python train.py --vocab_size=1658 --attn_scale=0.177 --parallel_block=false --extras=["capped logits"] --init="normal" --init_std_o=0.0123 --optimizer="ademamix" --beta1=0.9 --grad_clip=1.0 --warmup_steps=471 --decay_fraction=0.924 --final_lr_fraction=0.0 --train_tokens=156800000
Each number is 200 + 20 x the weight over its row's rms, rounded and kept within 0 to 999. Layers, rows and columns count from 0. The size before them is the row's rms in percent of the matrix's.

# layer 8 attention output (transposed), 64x64, rms 0.0887, rows 20-31, columns 0-63
091,223,228,196,207,186,198,226,177,208,186,219,221,187,195,184,244,195,205,211,159,202,211,186,193,234,218,215,186,211,200,199,177,170,159,195,153,199,164,198,193,176,189,190,183,207,204,210,175,233,215,181,213,219,201,191,216,223,204,215,182,198,222,210,152
105,178,191,226,213,202,208,218,187,192,225,186,213,192,183,198,188,177,219,185,207,211,225,167,216,199,203,194,213,194,181,192,215,213,162,232,211,250,216,218,217,222,247,211,222,208,198,209,193,161,164,202,206,234,203,192,237,216,192,204,201,199,157,223,215
094,197,175,196,216,210,187,188,216,178,203,186,213,216,194,240,159,188,217,205,224,188,208,174,198,195,208,182,182,181,155,222,224,197,233,237,220,173,196,228,196,217,192,209,200,226,200,190,202,176,168,224,175,194,246,220,166,204,207,179,175,205,206,191,189
107,167,204,214,229,198,180,149,223,172,191,200,249,202,207,154,218,171,220,203,225,177,190,240,225,213,240,207,201,205,212,202,179,212,208,200,208,187,204,212,186,194,218,225,175,200,193,224,223,191,171,205,212,200,211,191,215,211,205,189,186,182,228,201,219
090,178,181,204,170,194,211,230,208,191,211,166,168,165,231,182,200,195,181,211,212,197,185,200,207,209,208,208,208,235,209,181,230,220,211,198,226,220,203,235,186,198,172,187,215,158,221,205,198,188,213,158,212,179,170,182,185,185,241,212,194,190,172,186,180
115,211,171,223,212,216,175,205,239,197,193,228,201,207,173,218,189,227,181,226,187,198,222,172,205,228,189,223,195,190,234,187,183,189,232,214,170,187,177,189,184,219,208,173,171,203,184,216,199,181,216,174,189,206,182,208,215,225,177,177,231,195,247,186,211
103,199,222,203,180,210,178,194,192,197,204,198,201,210,170,213,200,208,228,204,224,195,199,189,174,176,192,220,197,207,178,202,237,166,266,224,233,201,203,219,170,175,188,206,196,194,216,173,202,224,234,195,235,189,242,191,214,192,192,203,165,212,189,195,173
095,187,216,188,201,190,212,185,212,212,216,189,190,196,192,187,203,192,222,211,222,185,212,203,236,150,189,208,208,182,151,197,186,186,230,189,206,235,188,194,164,229,178,191,226,207,230,170,191,225,184,240,215,205,204,168,233,214,193,203,164,181,207,216,200
109,228,197,224,233,213,210,223,180,172,209,215,162,191,212,214,184,194,197,227,201,209,213,182,209,196,174,220,205,218,208,176,199,213,159,145,184,199,206,211,225,210,180,147,217,232,213,227,208,198,207,202,191,204,184,190,217,194,198,178,188,233,166,203,201
106,225,206,231,235,234,181,181,203,160,212,184,175,198,202,217,193,174,203,183,222,185,230,160,198,192,175,191,175,192,173,168,195,196,231,191,198,192,189,211,207,207,206,227,206,208,225,173,238,197,203,179,187,181,239,217,201,210,185,176,198,229,202,218,219
099,188,184,209,219,215,232,235,200,150,195,182,185,196,184,195,211,217,195,203,189,176,217,178,175,195,195,205,216,180,190,181,184,234,186,150,192,180,216,210,195,233,182,204,225,221,220,215,230,214,209,191,195,217,214,200,188,223,205,155,198,197,170,240,193
098,189,196,196,187,170,201,234,202,226,196,189,180,162,218,219,199,178,163,214,203,207,176,194,188,202,198,200,196,223,162,195,190,233,188,208,182,213,219,220,197,169,234,181,215,219,217,239,177,163,172,168,221,175,171,186,198,211,198,217,217,175,190,187,182
# layer 8 attention value, 64x64, rms 0.0981, rows 21-31, columns 0-63
099,196,162,220,201,219,189,210,240,184,192,213,203,179,195,211,191,217,175,208,168,205,235,176,187,190,206,192,212,217,231,196,209,194,188,244,193,240,221,188,185,212,178,192,228,217,172,233,181,185,186,211,217,241,209,157,177,207,201,197,207,202,196,228,186
094,174,179,196,227,216,195,152,203,174,211,190,181,192,196,203,208,205,208,203,190,210,211,194,216,200,201,196,181,211,181,207,192,154,197,245,192,166,171,189,197,190,193,216,196,235,194,218,221,151,205,176,188,223,197,234,200,153,215,214,191,216,176,173,203
101,175,195,208,246,184,167,193,178,209,202,213,200,179,183,166,223,216,228,204,147,166,183,224,195,210,187,183,234,181,220,203,212,197,206,207,229,213,191,187,185,185,196,193,214,213,201,218,214,223,205,190,231,157,168,208,206,227,200,203,213,191,213,232,208
095,217,212,207,203,216,200,228,157,195,179,202,174,235,218,213,184,203,178,189,228,184,208,201,192,177,214,173,208,228,231,204,203,190,221,224,208,171,231,220,204,209,201,196,185,188,154,171,174,228,215,167,198,206,162,173,189,197,205,198,217,191,160,185,199
113,197,177,198,163,194,182,167,193,237,207,189,204,196,210,209,205,206,207,231,185,215,207,211,243,240,217,233,198,174,202,222,186,217,194,177,174,205,192,165,172,214,215,162,176,191,174,205,194,205,189,216,173,215,167,203,235,212,185,207,227,178,218,208,198
108,179,207,202,208,238,189,185,219,209,174,191,224,214,210,181,194,176,188,182,253,188,223,198,198,207,180,228,172,212,192,188,184,162,206,231,246,207,144,214,190,202,199,182,197,181,175,190,195,214,199,192,182,193,237,182,187,182,216,204,185,210,175,193,204
089,187,206,243,229,217,209,198,180,226,166,206,211,218,171,176,218,181,216,199,182,217,270,205,194,199,201,213,201,183,194,192,233,193,184,192,205,217,195,214,206,180,196,200,201,205,228,211,208,197,170,199,212,214,225,183,196,222,234,203,178,199,148,216,217
099,225,210,220,175,224,222,232,211,194,224,199,176,188,223,221,219,211,177,185,184,219,241,156,193,212,234,201,169,193,209,191,163,198,177,198,177,178,188,195,182,173,200,195,203,208,171,187,196,182,170,185,202,185,214,191,245,204,187,191,218,189,169,217,205
106,169,169,203,181,246,196,190,197,175,215,188,217,179,199,212,202,177,176,186,192,199,223,198,209,211,236,202,186,185,234,203,156,233,177,195,186,173,179,213,193,190,193,182,191,196,164,232,217,161,188,191,174,210,220,220,221,195,215,188,178,218,172,203,196
094,209,157,208,206,252,205,213,206,198,201,210,184,218,229,195,190,228,185,191,238,218,220,183,203,186,210,195,192,184,208,229,208,236,174,195,180,176,217,160,175,191,204,203,203,208,162,216,216,191,194,168,185,171,234,216,220,208,192,240,209,195,184,194,208
100,209,225,217,186,172,211,222,219,189,207,242,174,234,221,217,190,209,178,189,192,201,188,212,190,198,184,173,177,204,202,223,228,231,214,228,220,172,230,179,192,193,186,156,189,180,208,205,180,212,221,212,225,218,153,200,204,183,212,197,203,201,163,210,176
# layer 8 attention query, 64x64, rms 0.119, rows 32-45, columns 0-63
116,198,196,219,184,170,174,168,199,191,222,182,169,201,219,216,179,169,196,169,195,228,189,217,215,199,221,216,219,176,188,195,202,186,190,188,196,219,222,199,208,200,205,243,199,196,217,211,186,195,152,220,177,208,236,221,184,170,166,217,179,175,180,168,218
069,207,209,255,210,175,225,194,197,167,182,205,156,217,198,195,195,223,205,217,203,247,199,159,222,189,183,205,191,196,216,208,192,159,191,182,181,195,203,221,178,224,211,210,221,199,184,207,207,207,195,194,172,169,207,193,232,213,189,234,214,216,231,180,203
105,220,199,205,167,174,152,177,188,193,233,173,170,211,238,206,205,178,185,190,215,237,191,203,224,207,221,202,195,181,181,203,203,186,204,189,196,213,206,211,225,195,217,243,198,188,221,189,177,194,176,227,188,197,225,244,187,173,182,214,177,178,183,182,209
089,200,216,215,183,181,187,171,201,202,193,195,171,202,190,173,192,178,158,218,199,251,208,188,234,186,222,204,211,173,201,227,223,192,190,225,179,204,223,200,193,226,201,233,204,227,185,197,201,157,207,222,178,213,201,239,176,184,192,202,204,194,213,179,160
107,233,208,216,172,187,161,192,215,195,226,172,176,210,255,190,196,188,203,210,227,238,189,191,220,208,199,190,164,188,176,217,219,202,213,180,211,208,209,232,232,187,206,238,205,186,238,208,168,203,210,202,181,190,215,203,198,210,183,211,174,193,192,184,176
083,194,211,185,219,190,203,205,219,210,162,230,205,217,157,206,194,230,194,199,185,198,208,174,177,222,194,235,207,199,208,199,196,215,198,243,210,178,207,200,210,244,212,184,147,192,149,195,191,176,208,207,182,203,220,197,177,197,218,171,198,233,216,215,210
095,187,209,174,210,207,207,166,151,214,218,220,185,192,198,191,164,177,193,231,180,225,208,232,211,185,218,219,220,217,192,212,182,197,207,234,178,215,214,184,199,206,211,219,180,215,193,183,201,153,221,206,210,232,244,225,195,182,211,209,190,194,218,174,179
090,204,209,202,229,210,209,205,213,196,182,201,221,213,170,182,214,233,195,215,205,192,229,197,214,188,192,241,222,181,223,195,211,195,205,187,176,190,156,190,172,221,188,177,209,240,134,191,242,195,202,219,214,194,200,209,208,217,199,199,226,225,218,220,193
117,218,201,223,169,210,168,200,193,168,217,157,155,201,214,246,186,176,195,212,209,201,189,185,210,191,201,199,192,186,187,229,216,190,228,200,191,238,223,197,206,186,203,249,209,203,209,228,189,191,196,219,177,220,188,224,184,218,186,199,176,175,206,191,235
084,191,178,173,223,189,242,198,202,217,197,172,203,188,194,219,171,177,210,222,232,210,222,192,194,216,205,193,166,260,209,198,184,175,210,226,212,184,176,206,192,220,224,213,161,199,177,181,202,190,193,187,180,238,193,221,188,188,209,211,222,238,195,195,196
095,222,208,145,223,209,248,170,179,216,209,211,182,216,194,190,201,218,194,230,189,191,208,229,195,225,218,204,223,212,208,173,207,200,178,218,185,203,235,188,234,222,203,186,197,195,193,176,212,188,227,180,210,200,210,195,194,179,206,160,220,218,194,221,156
097,189,193,222,199,237,214,241,201,215,181,195,199,201,215,250,200,223,197,205,222,192,183,141,216,225,172,197,170,192,183,206,196,211,211,185,197,160,194,202,182,183,197,183,209,198,193,211,192,213,178,187,191,187,139,186,201,208,186,224,210,212,218,195,227
088,224,175,204,202,213,217,214,203,176,202,191,170,179,159,197,217,153,192,181,195,213,221,196,222,178,217,246,237,189,217,204,214,182,207,225,217,212,221,161,211,200,190,197,195,197,188,195,233,192,228,237,200,209,194,246,219,197,200,185,183,180,196,179,191
101,223,176,245,191,221,215,215,209,175,202,182,194,186,237,206,203,196,228,184,196,230,179,194,228,189,179,191,185,186,203,215,181,202,217,176,174,203,183,220,207,167,225,220,240,204,200,216,221,231,199,200,172,190,167,186,187,238,175,232,197,176,191,195,212
# layer 8 attention key, 64x64, rms 0.117, rows 32-45, columns 0-63
092,201,203,197,187,221,208,192,166,185,224,200,204,172,233,213,205,182,214,165,235,202,148,176,198,167,218,212,186,189,176,213,172,201,224,163,170,202,193,184,201,191,206,168,214,190,194,232,217,182,257,205,198,197,207,198,203,189,206,194,181,196,177,203,184
096,213,183,195,201,190,219,180,202,192,205,195,249,197,215,202,196,183,222,197,216,223,188,214,205,209,205,163,213,234,175,229,170,206,197,164,193,221,214,166,222,178,203,218,205,187,206,211,194,216,190,225,190,200,242,228,199,199,167,213,161,176,165,168,183
090,212,160,200,189,217,207,174,204,199,221,194,237,191,216,217,181,182,244,151,212,191,175,197,195,179,213,210,213,187,184,197,199,156,220,201,207,207,222,183,194,185,210,183,211,207,183,221,218,214,252,196,204,193,206,180,198,173,156,216,179,167,195,204,209
093,234,207,196,207,200,229,191,219,175,205,189,205,219,217,203,179,194,213,203,219,242,182,202,207,206,199,203,214,237,177,228,193,202,205,192,193,219,222,172,215,179,194,217,227,195,201,176,178,192,182,214,147,212,234,205,236,173,199,194,159,192,186,155,190
080,205,206,222,221,213,208,189,240,170,212,183,202,207,207,191,167,178,216,177,182,186,202,214,200,208,206,245,214,229,183,204,177,163,197,197,178,225,226,180,207,182,186,187,228,204,177,170,213,217,205,235,177,186,229,193,218,165,206,200,159,169,198,198,201
101,197,234,187,192,208,216,246,227,204,222,160,164,198,223,193,200,213,199,207,192,211,221,208,203,245,212,203,180,201,202,181,219,218,173,189,173,220,199,218,197,210,182,207,171,186,218,180,170,183,174,178,206,219,236,172,186,206,238,207,233,199,201,191,187
096,207,177,213,184,176,205,191,172,226,188,216,193,206,227,163,212,203,210,212,229,224,195,187,242,231,208,195,202,202,175,181,206,191,211,166,160,231,239,190,204,202,229,222,206,190,240,178,191,175,176,222,169,223,207,225,215,183,187,192,194,205,195,200,197
091,203,203,217,195,196,201,204,205,210,190,207,180,240,119,187,221,207,192,263,226,211,228,212,215,199,204,177,190,175,207,206,208,233,220,221,210,195,171,168,194,210,224,210,182,176,214,195,207,191,186,189,200,191,196,209,180,192,197,184,217,206,227,200,191
083,207,169,244,235,195,231,204,210,182,238,186,185,192,208,219,212,179,209,186,194,201,205,178,191,178,199,208,195,210,187,233,188,184,222,178,184,189,207,214,240,187,196,168,205,196,194,215,232,204,212,228,180,148,213,176,210,193,196,166,181,170,184,186,216
111,180,202,189,183,178,190,220,180,240,206,179,206,194,207,200,199,192,173,236,203,187,239,218,196,229,240,168,193,224,224,187,218,220,179,203,194,210,213,216,197,231,214,222,178,206,217,226,191,181,183,166,191,234,192,216,207,189,208,200,233,235,202,224,172
076,190,223,217,210,190,200,211,165,215,188,231,185,226,162,212,218,242,190,216,215,201,215,207,193,209,253,207,191,172,212,178,220,215,208,185,182,200,193,185,185,190,190,188,183,185,207,198,139,189,184,223,216,236,234,196,212,179,197,196,232,218,202,208,196
114,164,202,184,228,186,214,219,215,169,206,180,194,159,189,169,214,196,159,191,189,181,220,199,202,179,207,227,235,206,214,207,213,179,186,220,203,182,224,206,208,222,223,171,191,199,184,209,224,212,190,211,224,163,216,156,189,197,197,174,202,200,157,211,210
129,214,207,208,180,201,184,199,211,183,218,170,200,182,231,205,206,185,205,168,220,204,188,209,218,163,212,201,225,218,202,241,194,186,241,175,188,215,203,187,177,153,212,173,218,202,217,222,210,229,194,226,161,170,212,204,230,221,178,196,167,184,192,190,200
074,194,201,218,215,198,187,207,227,177,193,188,197,170,186,199,210,197,194,177,177,139,230,215,165,206,209,211,209,203,230,198,180,200,182,228,226,205,189,214,221,179,181,198,198,224,207,197,237,217,214,214,224,165,181,164,214,227,233,190,189,194,168,201,221